Weights of a small transformer language model.
Size: 17 layers, MLP 576 GeGLU, vocabulary 8192, 17.1M parameters.
Architecture: no biases in attention or MLP, normalized queries and keys, attention and MLP in parallel, capped logits.
Training: a variant of Adam for these matrices, 471M tokens, 7183 steps.
Each number is 128 + 24 x the weight over its row's rms, rounded and kept within 0 to 255. Layers, rows and columns count from 0. Numbers have three digits each. The size before them is the row's rms in percent of the matrix's.

# layer 5 MLP gate, 576x224, rms 0.129, rows 462-575, columns 128-159
073:146125159120185168126112092130137097099115161116150130123078113136128128111118158144148123121117
101:088109139132126137130119164095138150098119120140136109129151137168155113110118147154096097106118
079:129138138116167153125108121129115139129154128129125155092092125106155146144116117123113135129113
106:117135164126149110120135077141109156125108141125112099156123107151141141074144095161124131134159
082:119130140127156189134109103118117111179107124090116158098124130161086167131140118138093097131105
097:117158109134159154171142156097136143172126131166136142171110151101169161126158141158118122093151
099:143110127105175158130147170102073134142110090151159141146093138150143146101099141158075108127125
102:123132124144147110169097101133091131102120147115115161107097123127133161126114129150103103100137
103:169088128118166138161081115103145117100147158084125154155114099123104172092172134103052141124099
101:127112155151168150102159110133129125100147134126116082106116131136110140112142148157148108124104
096:147130133146172142149121154101144118171112154111139162131107139107110108137151145127094088088130
101:164146115118145135119127096145141149119120203128074157110083128172127125136156133143107147091125
105:130126133145150098120147115112084162132128134110132077093131173132167183091149127140121137104114
092:131113150124154146118137117127129154154138106106105110136113142117102143102081162190110129111110
108:152116144118183116164109125106158113161101087138117180124104117074128137082118108141108088106131
101:161106127139146142102168124143100097095135155080162129107128129123095124081122139129112132109137
079:110103132164158115139163124086129170157126120119161125148109117116159088113134112100127112084129
103:132111133132162149145095098123116104117135128133118162102139061125142111157134145147148131101118
098:139138138091196217132116114121135114099128108143167125120109125161119170140140150121128135145097
090:093171142137182140120115112124148086115130155119083132155142121133116130108137105138169077121124
084:125140154115142098123102107127111121125091165090114139106118132190157129082162168144061140103135
097:118100154098181145141104100151114133106103128111110152110163141116145123149070114100132118104083
103:124079146163156161117149131122122132120142097073143160075109111150106149144096185127099131158127
105:122152097122155145135116082140143152142128131131148139134158108105124106123121132103108155101116
110:111137160133192150140130125071096111114217139105144192106160157148110141113100150107157137124113
107:162127175121175172121114150157078128107110125110148110115117124150106134135091135140140124129116
099:128109134136164131115174147113117149154151142121146157130147120114111104126126104125167097117064
096:143137138123146150132095118113102084124165151142132157119131135116182101065111166146070090122096
112:144095130107161171158146129128091137117138175086094167158103097123134135101107113137112146146144
102:143136106188173126146134154143107122122127126129113133166062163098097084133107106147103134144119
105:094113150135154140133152135152099139126128129141110128087104101124118146111098144160138174139102
100:174163122194132149148129106089125150113092123130115132162129137160183137153151113137098135097112
097:145117182145164151128078118075125132107136091144098156114163129091115119107135152125099125101144
094:167119152090181180142131123146093154102110149091170171092154091168118161140104141112114140108122
104:111179127102157125135133115107126140083104137109104154100135138170147147108130079121125109103089
102:154117151141136129117129110097114124149109131108122124125098090138092155127119148117083118105118
099:147164137131192116153097126083096142102101148086147181111126123127113117132086158120118126101123
101:164097125118153144188160152135107110138120122122091185130092116119162122128142123164125131126099
100:179132118142181138148152158123127103147122157131142139127143126114149153142124153154089120098119
100:144170115138120129101103126141138171126122170082143109170101122179142120106134105115120099109090
104:145115142130128128158147096129116084142129155078107175131100116135135149101158128114155144117165
106:134119094138154114143110114113083143120123140116135122116094104138099146123163112130079146119113
106:100143098127128150158074086154088146102143157077124129125134115171129158169096121078137152117142
102:153150128128139113152166085129110128143115172089128134116095107160137163162126124125129123121123
082:117156097085176130156144084110098109123161165100127170097121125090125130122147160112147104125112
106:145093175101175164159101138108098162110112140062115154145118116138160149112129163151123153127142
080:146145135171163146125128118152166124177127141139127130101103088141120164122106113130078105108155
104:144130111125132130156113117157136091145189152112086143141106134166126167122123162153144142106129
114:150170130141153119136110127134108116149121107171116142155088120159131165142122125152101115141101
100:124116136138158112137141047121151098130127149124132114109134128117147154151135112172110167130114
101:158135156096173102122139147127148146122118097157120167135179131161164147145113096144136125122120
077:116098110152116136129094168115118134174116148126121105191108168159133112145127131118136165120131
104:138164155119177159115137154120136170112122126108154120104104128132159131107109116138096121108103
102:119123100168148120150138110116120133148112131134115123121098111147099157114084133148139109119124
099:139144121147136141157176093141161165105131102136146140150106110124173133124097116126086117158127
099:116142133142180168115138098161093154091172151088131111136115113134182110140058093113092158128102
078:120150106126167122114160115100134130119150161131100139137113097123153165082135132139129132108141
081:135086138131143162145102115168081114118154173122117173152099142140131112112097115185106141109124
105:141110163136171129141136097138132072088165159103149124115137122142115148150112139121114123110130
107:106107116120172144153120152131117101163081131119111181148101093111145144089146103127161121113137
099:158147133110157136145113115122067138160101124105147117107145099124168127115122138156132136102124
112:085116129105179146134138092132119130131128135112131123119141080156144156051157107144163133113105
106:127093144128153194128138142099137139123135150136162134092094127132128172133108150149119142144109
109:135140150136163108121116096084158116148107092155167148114095126142154129122110147113120137136077
113:116137138170173117131114118085141139126114165200143144134132082114143147101148147140114104148103
080:174127139104148165129082097146142141134122095143108139099097065105122109120101143132117129114105
108:128095108148161159157114112116105096125113174105111150150095129120145129112112133131111153126108
084:139136154152175134143104122135151129094128141134124158105094104116079108130131109161093093116097
098:102074136142176184126096109126098118116129130117124137122114145132098159087099120138135130113098
120:111148147137155136136126135106114131096142107106113169094111107127167104157130128147119124131094
087:136111135153143106136099123089147086130172152142120141107130123149109122109127152130115107061138
108:102114121136168167141128152110140120096137136109152120122087134133132147155116154162139109091106
097:158102176153147123131147127098144132119129155112102116129094114160146147110130133128072104148112
088:110082118101184134138105131131088131092108151135104121116108108149191134136091100116123154126085
106:135136156138167105163124138091071130119107172111143144110116099149132152125094166151070124114102
104:120144121115148146136158127127132118126154145134103119112086087160099092133086119162146172093137
105:122132112101180127123111092133111133099088139142098154093165138142124159124087149099121107111121
100:115135157141167103145074087129135130128151097093111132117077119124115166091122152152065096159159
098:134144125141146139125153190117149150126116150108127150139155105122135130117107110149086136125127
101:151100159123158164128142107094141122075173123092138145120120109122127121147123165130071113107076
098:171148117143160111099133167173129162145135160129145126095059108120152195149123100155141153121129
102:179142125159143151146134192129095139120130116119141163165121121139127170150102136107111144129147
109:187120131158149120171146143157106136124114096136150120127111140133120173142142123134078139090130
095:119117115136153162117149118092136129121134141114067160096119118173098116077123147152089130104144
104:106157096136141120140126089142124118104117147151135144102148152092142139078171171126096111112130
097:154150106164149121135182121098117083137123125139169108156100145151138138152130144138138126132128
098:138131146128233125141151097152115162119096145101154131069137138141123118125120149116106130103117
105:155136120142160131144150131145114128134109158083156170112098133160149109112118116147103124132102
107:119113137147130116091140094148139124158106184110105106128124110165173118141129108145125093119123
100:129125173143197119102104149097116147126156133078101123132101154148108142106134159090136125088096
105:105110138116184122170149126143147100096130116090064117143137124134125099123168110118114087086095
107:145117181130144172162145138083117145096121150120106160124104125181141168131130120135111122083135
096:134097123122149159161134146102122130115089151138165144100069108132123143157136148128096097119138
100:149083176140162129149132130102126109134156104103100131123082114139101164117096173156110160120113
091:127085125146149117125141142152124127111133146118097171106128116187132156102107104146126124076133
097:134139129152126114125082105160108076067156109113120169095117119120199181111165120162091140099109
101:090091139128181154123139110159070115074125117099129129133169122155111113133133140134109102138111
110:149163103113179128104114100123094114082118104109174130149156125129140143160124081136103136140128
109:131150156153156109148117108107115155096135127154110115148103141156118166124096100118079104113111
109:103163129131143147135121110133107112114145109127084123102116129102107146105111111170093117110077
084:091135160077175151125126102095119106109125116124112121116140169145125130124139142127138148112113
111:138143166128159132101101145101144145159140133105127137165081120151128110121099114136112081115120
104:147160139154176168158133105127131116119141154102125121157086077142136126141159145098134189148120
105:193109095170162166187101112092130160132118126119180155118087115088128143131119125131120118120105
103:133153139188125159168141173139115173147140127115107133142047106133142174090107106120102188101115
098:188113152158137128172176156101128121094114108121141141154099095180132165123124120182093137119144
107:161138112117177112101135150142115127128090169127131131099131119139161176126144124152125081108130
098:148117150134155145166095110178148125114148114110123120129153116131138132108135141121094100083123
100:117121121168161134132126134143100111124137134088104127134120156103150098123136140164099122156115
099:136137087116146131122166083133099144122142160108163099166118090100124140134138145136102119143141
110:128159154084165113199105097102150142115112123109140140119120125130150104116119148124136089103110
107:115124130146151137140112134104125117159164130125112115111105097140107140130122131162101136107136
105:137123110108165120148115125141122114100127123112145152124156139133147112174153159129098116089126
098:133099166106156162112092130122095141110157130132120127148110143132096109097098120114113127126175
# layer 5 MLP up, 576x224, rms 0.142, rows 462-575, columns 128-159
126:122147128125063096126118121133177078139150094149145086135110148107130116116147135142171119142122
095:123143117131104135129123137106126112121105163152143131131123133156181140110155086129082054098120
109:093127139138085120091095103109164104131139105159120133122120132123120128095170120108133117124156
101:084140152125130157130112096142155116106128100089110133118117101145132146108160135107141114131117
110:113136149148139144109118159174144165155115093103106154157137119127119115083131171138167140147109
089:093091161109139110070114139141111129101159125130086135135160127124151092132097138078141143112116
092:122168105118147102122161133127098123117159117105145152101119102127173121136090108160154136186132
107:100154159123122153133110163139120143137105108136152148126123093179166079151132143113128150138128
099:180079085115092107119154142161114113125138139125067099108110116089110152113147136103170124152119
091:154139137111114127097120108159128126152113116128141138105137080180119095086078081139135154114126
098:183126155113175138186117155141123152117100130126161119157072118120151119129123118172116119103120
091:087108147121110140148112157091134131172133112139142145098153128086120120132080125106133074152131
093:142166088122096097124121117149110107106126123151086135114126111107169132128150129143149128157139
108:144110124109154139108153146105141169135114097125153096136109108138127118151106129162134149093152
105:156172142102157129098117105160104141105125128090119143115130120153136187124106142095131117095098
093:097198141126136099108111153120127116160132188106140136075124158133122152098110138153108072125091
114:109133153146140129123092115116137124139159194089103107160135109111119155135092091104120166095133
090:141170089104124160108118161123106143124167158133094139120099152134128134107122109104122086140116
093:127102121146116150123132151100111175119120155112105104151127093096147151117145130123147150127118
098:169107135121104100125116119154116134115122133185153095140112176117101136131127125148119141123172
108:147121077095154107167136127091136162121093069120123134134102121115093185152132091139093144137101
115:145103137139143153147141145097092113095162155104083163119172102160142118153097127098152109106130
096:134094154168112163121093117112127135099134121108104116143127106144102151130120109147141132147150
100:126080112131131125108102129099131123123148146156124119167163091129116115114101088137112127091119
120:122142122135157102101131151109103131145131104152147140137117131107117154121108151130117138085082
102:149121137121146171128105097104142121121132157086141155061123122155104107141122143097097113137108
094:132140122144140172123125115137102135090114129170119090104129122098165150146145099090166219157131
097:100108113151117102131148067125136112132104133149120117112116137119085192120165124066138117115151
107:119104108104107094114180164168091101122142133164115148163105109121148110101132145097135127154121
100:164104147130167131161124139138087178120130086124148108135102132133100165138059107146124167100153
101:126096127125132129121149128142100144146165130160132164171114112095152188127136149124093132090136
095:080115172094116147139149097146139063150110134150132103121127121141126167119146122131102142165129
091:137128180119122138158128146124095158122114104130100129105107111082125182121120167110126141123151
109:137154122096084099133075109111145109152112133157167158105159132092137114112120124117141150144110
103:139198135139171111149093149086125202124154125123131121162141137146142137140139080134148097100121
105:145124168138128150114144165130141151117112098076145165120109096128151152152114117143099104114124
115:136104102129156132120188159150115105102136124099111169128116122181115174119119140131129135089130
092:149154162143140111128141110129154143126127124104160140073117135083144106147103088152060148161155
104:166173172124154111173118177116119147147089079141139102107139112119163186141099133178158130135116
091:164168109147128163073123109111132160122098114138168114141092088132178125140148127096125114119136
097:098143146097131142136121137098125166144152109124170163102147120140079059158109121137105143133133
097:162123124092126108108147141149136123161112096127149158132198116158131133122151113149167153135143
099:132148135142148117130148120117114128146120146130122158145125109097150111109154147110169161121099
105:129159105119117146136151109145115135079144147113129097104121126115106139100116103115157141141146
125:112151139076086085149159128118152130141183122154122155113141168112105093120148151116151108154151
102:132104165099110122135080192149142093083115129144100138136131144154101152132127127165134133093112
130:168117154120145124152125166101111165108068139101140168163109096135131144118098114158116165137094
094:118157127147111153093098125120121156154141157132196116131187126097135119160127099151135092116150
112:160109132089123101090094152117139118150165145112112121139125158182144148130111151135130116125163
095:116118125105134136155151155103150133124111145112126121067095109145112132081117150091090094133159
095:101129148132128102105150143126107120144110090146141154138157142154167117128152082137093150122092
089:106197131109111102135134131128136125072135140140131131069139117119162170098118094120131107154119
103:120156143098115147148099056157086113111100097114101129079076109149128128089140127116158150099162
104:165106123146104165117147109190125119139075165125131188110141127125160132121148130138158139138112
086:126126122140108126112132171090221142156106082132112171151087103126143107100106105127151143126089
102:139133095162188108133157159127082119134084123121168155150139133128128154133140099136114135132106
119:115149114127085065095152113152159127095149120141128108145140147124133117129164113103149119116161
120:145136106112174130150160157077147148132129113135123137126098096140145193131138145115124144133122
104:148094128122130166117193120136108150127137072132108109142147124136165161110097104126130120110110
097:099128161093180100102165131083101101164142077134147133124142121135111072113087106155110098119093
084:146131134151106150125122157114112173123150129133150120128134116123078120105136154121120150164134
113:090131077139160099128138142140133111147118130088135113148122163101115162094147142192147140102135
098:144142154188141152164161128144105121095097106101121177103083096115085116109142109124150134167127
104:156140121180116129113142130130120142109151114179133111154141123104116106123086135128121168145107
117:123133151124149118130100154116118114123104109127163139139133050114130157112146117157123155174121
120:135137117113132099142114126120106118134143168121125114115134142071135154170149093121076105114140
111:134145145132138118165151109116092159117098120152117134124125111141100115146112160123103117136171
113:168135129134095151109145160147100117097144142124146088131103120116151095135157103132082108136084
110:154115109100146156154127148133131132118142131090116153105086135128130106148142137149129148089109
112:163117123165118140087137116098132116100154151149150143091105123158090122119144166103099141153108
085:145106109177123155154095196170147135110169111132142116103119140115085145151139158109123141059155
104:151125118129130142134154153142145160152224152111138103160133154150137134158143154117144122107118
100:156153108084127168129114121143076143139131142140146169127105152161171074122109136109135132144159
104:146129147120121117117128121116097140156105158115133067127130128134110136129082112134184130107162
100:158127121133130123133115132119144143128153145138120112121138172142127152137157134134123110105124
101:104115134108139131127093123119149096108155112100078117141083128102072125119130163096144153102147
102:146117109176145061098159123114159116122152097143127145165162125084163103136087139164134165166121
110:150120149159162107116106099145122154136101106128078128123136160151137165105130120129089143144139
091:162130150107110135099182108157158143081109092099137146163152114170166137113160133124147114131164
110:122129140154103120130147126136171098129150069110085160157114149077162117140120129110099131126161
082:164107140167114141129121131099163172090123130151157125165154167166113142125153141118109114141113
105:157108070122130131183135117161172108114157095148118151101148123144141100079134091163150138093105
105:143139145139104136126079147127138148077134108099138113139159132090112156099146098147135163104154
108:109156137180106130098114095124133122119141117106135097106086131125142096123109158121121173129165
096:146116088100171152109100159154133123109147126129092192158090122150102122143104115111169132090093
093:108166119165138150120139114119138112139107133192142103107115146141136152116118122130144101127132
100:086153133158134104142123131143070107122103121110105101120147163105131078143108130137185100116168
102:135147130146146155119160139113111124147124100142150155120122125173109101140149114131120136099136
094:135133118087136157082108153165157129145130164113144117132150129154142153148146154158130114168087
104:128131137145128115151090125141100130076121113155101087150143130151148141111180115135126109144170
101:094109169175130138142128091123138150174150095121098105116119148113093079127151127140093095080114
102:128091113141153139157124140095131118149161104097131127170106119190162163122112115075106145081135
104:133116139095137149122132172117142119119094153138106117130105124135138122151136073134120117161132
090:126182087113100113119130124151133130120141185120170127160144129124178122108106077097154116159120
124:144114142120156123128130099133125124077137129118146151117119159130116135133105119126123099092129
098:120122150083173147112099123139087122071128098097153162140151098128172150113121147178164111111128
105:109103131108073115111095119136102105122178138140105147136153097157146128122132118135139107097117
102:181101141104154160137108134076141150160164140129104116121111124116155104153119150144162110104151
102:166119147125127179128127111154110124108135082092158108095116117121117075160156146091149163141111
108:118131093135132133143138128095139129091168091109074134131153149087141066151147126165118093105127
105:100123082121103125151124099132083140105137128080129146113136156118142072152123133105116079102126
107:104153143105098133141114096105133095140132130161148149090145086134145075149121134130113108117128
105:109143089146119101142134175145153115123133112125156129086126101153066153101087127112131159115114
098:131087084162122161135112135130153135126147150136108134157094088117129120144166147142143127099109
095:143135161124157142066125150155144140115110157118095152087171149111103096186107101133122137147082
098:194094105146143137160160170116155124144160173137145172147110102112132109118076123152096167119130
095:160134170135103145101179109120137166087101170162156096120131122128145132159131130113104144137128
092:124110137122113100123153127154153112138165150136115102153106150117107158090114121134143068114148
102:152148129182144112175135139129133130138107149120169141169153100078139123167122124135101124155104
097:149118131128151108140116114148129137124105144109169129128153138136139090133106142120098078155138
108:082120133176130108188099151114133152083095071091102084179162144103139102121125122153144114118122
095:076183184140136122125120125154143134092133149134154161118118144117165097149131120153111132114090
091:155113171114122150136120149112115124116112160115140112128147112150139124141136094162102100109143
099:170142154141164109144139097102133131114094150100169114144157156127177126147102134126114141133135
# layer 5 MLP down (transposed), 576x224, rms 0.11, rows 462-575, columns 128-159
107:165107121109159147157155149120139096093164150140132141122078099119107194095107095130130115124097
094:149062086148082126170134121100151172132097109150123143168145163115106139170154153147120106124140
103:100115146130146101107147101103129069165142113121156132118103123110121109095111131128126144141103
102:126121118160168190109107134134164115125133153125176124101135141109148140119151084120100116097103
108:138114140166128109097133183148099095150152128160121140140161137111090084100132156093143126134130
089:147107088177094117110157108135138100151129124125099149121124136157081165146114158113153144127111
096:137093137070078134127184150143109141123148142122105152121094117140105114115148147157165123140123
103:145154117116112115126179087154117165104149130140167112151129157145103102101140164141121167107122
101:125106113143114137116123102113098133118084118118150121123146109140135094175116158126184163106121
092:115153126106106133127095121135122136150147153113176092146096108115143088132080166089130137106112
091:126105158124143176113127117153113127113129109123116126128158103146108131123150133089149139135140
094:146129112099141079104096096127127094158089172109155136113177132142137134172116149104092133105147
095:179097101115120114160141099130073175173139149141125167157113117097157147114086167106129112104107
099:120174107129121139140133154119142134101142131098173137158109135121146145125136111083165129129153
102:136103150137117075127111137152140122089159126141074139108096081091137198171143099129120141139122
096:148138111125091152094159140099126149150109154120120124135124116160115135115153172147147151098135
120:129127135161136097107109096143135104133148204129144176143131117106121099126089125095146151158123
094:150122110135092104161100129105102138159173106142148143140077106147107151142156125137128137106099
096:123108140112139140115121183143122133107088082126111123118106122125135136153118122126164121120097
097:130158083138136116072107100178137054141141158153107159156124122140119110133134131120147087165112
106:120134118140097104130150127103121090157124113116132168115112101160118150131140127153108114111159
106:157146063097145104124142118134135149117134104096147124149102133110134129102161104114194111131132
099:136139121135110069118136159099104179126113134154127144159114156089095122142153123106160163107133
102:123125159190148114110095143068118108105184159109091173118122145140097114126137159143102115112106
115:145164116146098097127155143175145178138114097169125084122129143141122118115146159132099126154148
105:165102122111136129119133181112196077155121134138144120089151137145092132138172131139120124118116
095:176121127187112097100150112159132112131124127135102102106144095158115088110120134125141121145156
099:082167109140107115137144123116136144111137161110132104139106118131173195091119118117164095109117
108:188129130126124171118117129122082155139121127137163120123136112062081128124065122107115100105107
102:119114165080114115117104139100121102121150091140110102143151140164150130136112102145124119101134
103:115101107119150132163109129130117129160089098112105150119120170104167122129110108124149122094108
098:177117127111140159146106154127113116126140135119116122146089139128129098108148120142151125116098
091:098112124105115091130147128162136120133130140104157120131101142159152142131108137146162132149155
107:148123138105125154159126149134093110100122121112181145124079103104131101112100091118154130099096
104:129129107133112151116109119159167140114109138105148112136148123074100144143095094171121118128167
104:121125153110128123114094155122142111122116131119132065156125132138134103182164107122162116166103
110:127126140103106156090119107121111165148158147113138088096113148144096134127171131096098122142133
093:100146114102141121080109096093124097142108142106157121096167092126114125131148135167110139159143
103:077110126154170143121153106131080091130107144095143110152104162148102121107104120130138125123138
094:152135122148104109157143099140128125116120122114140142131132101073122114127120138088119135128152
098:077073112116132141167143127135126098113132162144115112124139128104112114139151117116117108113086
099:149111125149183132169136102148132149109133124099159175158122093133131115138107111113108137161099
101:165126140117104135137168127135142130137127156149088164138138119146131156162124139138107170106110
106:141130143101135118112123120104160123103131132121116053129090123143147141157130149062119147134113
099:103144109102169116152138118128082114122126175119110132116137124112153138120165123106164149123105
104:142157137111142174074123079101108135172115112135163135122098189153110117150102156148136145104141
113:150111111119096123167115179108121164095119151124118110114141144154150115126114132140152166150085
097:160134165095132148100142113132146182149195168076124112086118103127129145146134127152123143120128
111:116110087121146116106088114112153118111129134148160163149116108138163121135107098181120146141135
096:156147098138139090099148107125148159090110137116149118144105140179164137148098113158123159136134
097:132104115064128095112115150138162159176162153120137079141128106097137092144155176128142119118106
081:112063137166144140114119122121115142157133100111143139135111130142114110154150162135085117111156
103:073129132075129148105092141093125153110136119126134164114108104120163111115054162115070095134146
102:150162120128109150149107123124095139112154109153162168146138120153143124135107083082141091089091
091:145146166147123114138106142137122145152181118129105128110109099146135132100121125153147094125134
104:126121164097131137104098099113159133121103129108101135106138067153115133177121138129146151139121
098:111159142133157106127158130109142111093165145115117126130116130117132186058128148172129135126143
102:120152125113102094115112126137170156136130108125132100116157109159149137136168122099142150151122
106:120107130143126137121143141133145074137110157099128138104110143105096156195089160119159162114140
098:147157151077126167099133128157127134111096117109152138081152124144142107160154112103117129181098
091:128170103135151171102136149151101137129133123129132129150136133162138103141160125113126120166123
111:108063142101122137122100089152156143122105125101118159110152110109096092120102124132157112157097
101:132111138122086141082119152115122145127164124132125144131146166106078107123137126133098143112152
106:142096147170138174174133140096086075107132112148158128097150162088134160105101164148112140090103
113:113169155091121130122121144125101102145137122118106151123149147103116123110130188132087132105153
123:142132160105133116168114128119125123160133175108096130113133168100130122156153113151118129110124
109:121123105117125121155162157116114171132118118109107139122131134178108126152161122160083137098118
112:107096133130100134143105147104094138121131113154111122149115104129164142170165094169118103125116
107:157150116115096133146122159092125112153113124133176122102129133099092123108101169149133123132121
111:149130113122139117104190140107136134097100141169164109169101102093151096175087170118103136105160
081:101124148081156123113166106088135137103110131113136133137135124149131136086131120116152143189128
105:115121131123147158134148151118155186097106131124127119139102138108143113184077135066104107141151
100:129139117099120163137157152082148135099127116100108157110112147169143138122166143121100110136162
104:100145145093095092095109105139152104145103137160116095133114076178078125104132139136143126124117
104:140160139147124142128119110118121111094104124128138159136083100129117167147078086105154140136150
103:118074101169137067143089102150129100135136146108137126140160156111113135109133140135093136157098
105:057104150165121144093081145137140118124168120122119131139125066175117131114165130172103095089122
108:127096110121092127170128161096128127120101096124122121119152154134127129115131111116162134092113
096:087147145117108116124145142179147096133113147112137148132144094092124135138056107168100123162100
109:088151110159153117150141141150134096164112133123161136147139157146129131146139136157152100121100
087:138162155152138137127123145151131126097119131140137138160063081134174146124116154132182112096131
104:162123100146111133113151135124133081113134156109123136163171166171131136096140090121119124117140
104:135153161099150128093145121097102142173137134089125081105142136154110151135132118182129147144123
106:088129131144100130137198107117142117136086117095122109130112157116122116133104137113110119124165
093:125128090118113131115155110135108117130109125126171164104166177112141106136124117128086079138157
093:161112152089137147105105074135136082131156122127119150126153151104077129120118153136139153114076
099:136171111127128120109147094143140124157155086096155107135128149154127108093124143118138135061141
104:151149130128114099105119127107116149111133126122130131099132109125122133093127129128138121123158
096:098121144148137098117134106126129105125127120096118138104161143169127110101068144104133137153134
103:157148092129128122116141134152084113122155100156121103083135115117113140163149135125121203093107
100:170117118118143143097106133110104126105155156103109151114152119103103136130128137115130144110183
104:130126134133108115088096088108146131136133120168152141150114165111160123118169161122124132163150
103:113171143112142098087157149149154190135108122122079149135188105157129124151146163122125076111132
095:146128117134112155145132135139102152089114149140132131099104133178116144148122153128122166121108
112:120098145124111136117109085147178130134143111128170112113124117121149123115129138113119102120118
093:140159147137125120094109181102154138106072117155160101158145130129128135118119106125126109119135
106:133132110096111128115112140131099157109134120125117129161105101118127128207142147090143127103104
106:148144124158101135148115112091106130140120092130111114136143167150142133042151123123089108099133
102:106091143111141133143099142114143140124110117178163161142105098139127157121094097090091087121133
105:137130120119134089138148123121136157140189131161140148084123201146127122091155163127100135124124
106:129137108139089138113130103133094104109108147111133124157152139081143095123113143107134100127142
109:119095109104114076120091147130127122111126116137077136131150103126148127165092142092151147113131
107:144107141141167129125112132150127122134109169111167109138162133191132155119148190121149147171144
100:057136121124099136109103114109118108114130111092138133098141137167137121125150128129147144153137
097:125158176151135097092116149121138088112158095105113133119143112126162148155122105155143105166117
102:101149113152132143128145123140136133094125156150129121124178137155116101074108139094173104137123
099:119170125134105167129146143153119138119136154132106125108141112107140173122094133121072120141158
096:138127148130133137105145134117122109162148144156129123139122143145158147096160117141179125129197
105:120128122163111117113068137100110114117135116114135126111113158137116123137130081131137099125145
098:186157120140083119107104163131126095123115099115112102094132125109077103112169123163089137130101
106:112116121121110156118105150132121117107148107137142146134154135171150139127129105114181096099164
097:100139103104167165150149112120120176108149114132126132169103137165098182130126092102140117161147
096:161135074186140162131133186130109076117127119150138122117124156123174135128081150134127136124134
100:103157070180126096122156150113136140104100106123126164141121085132132123123115116121163164128167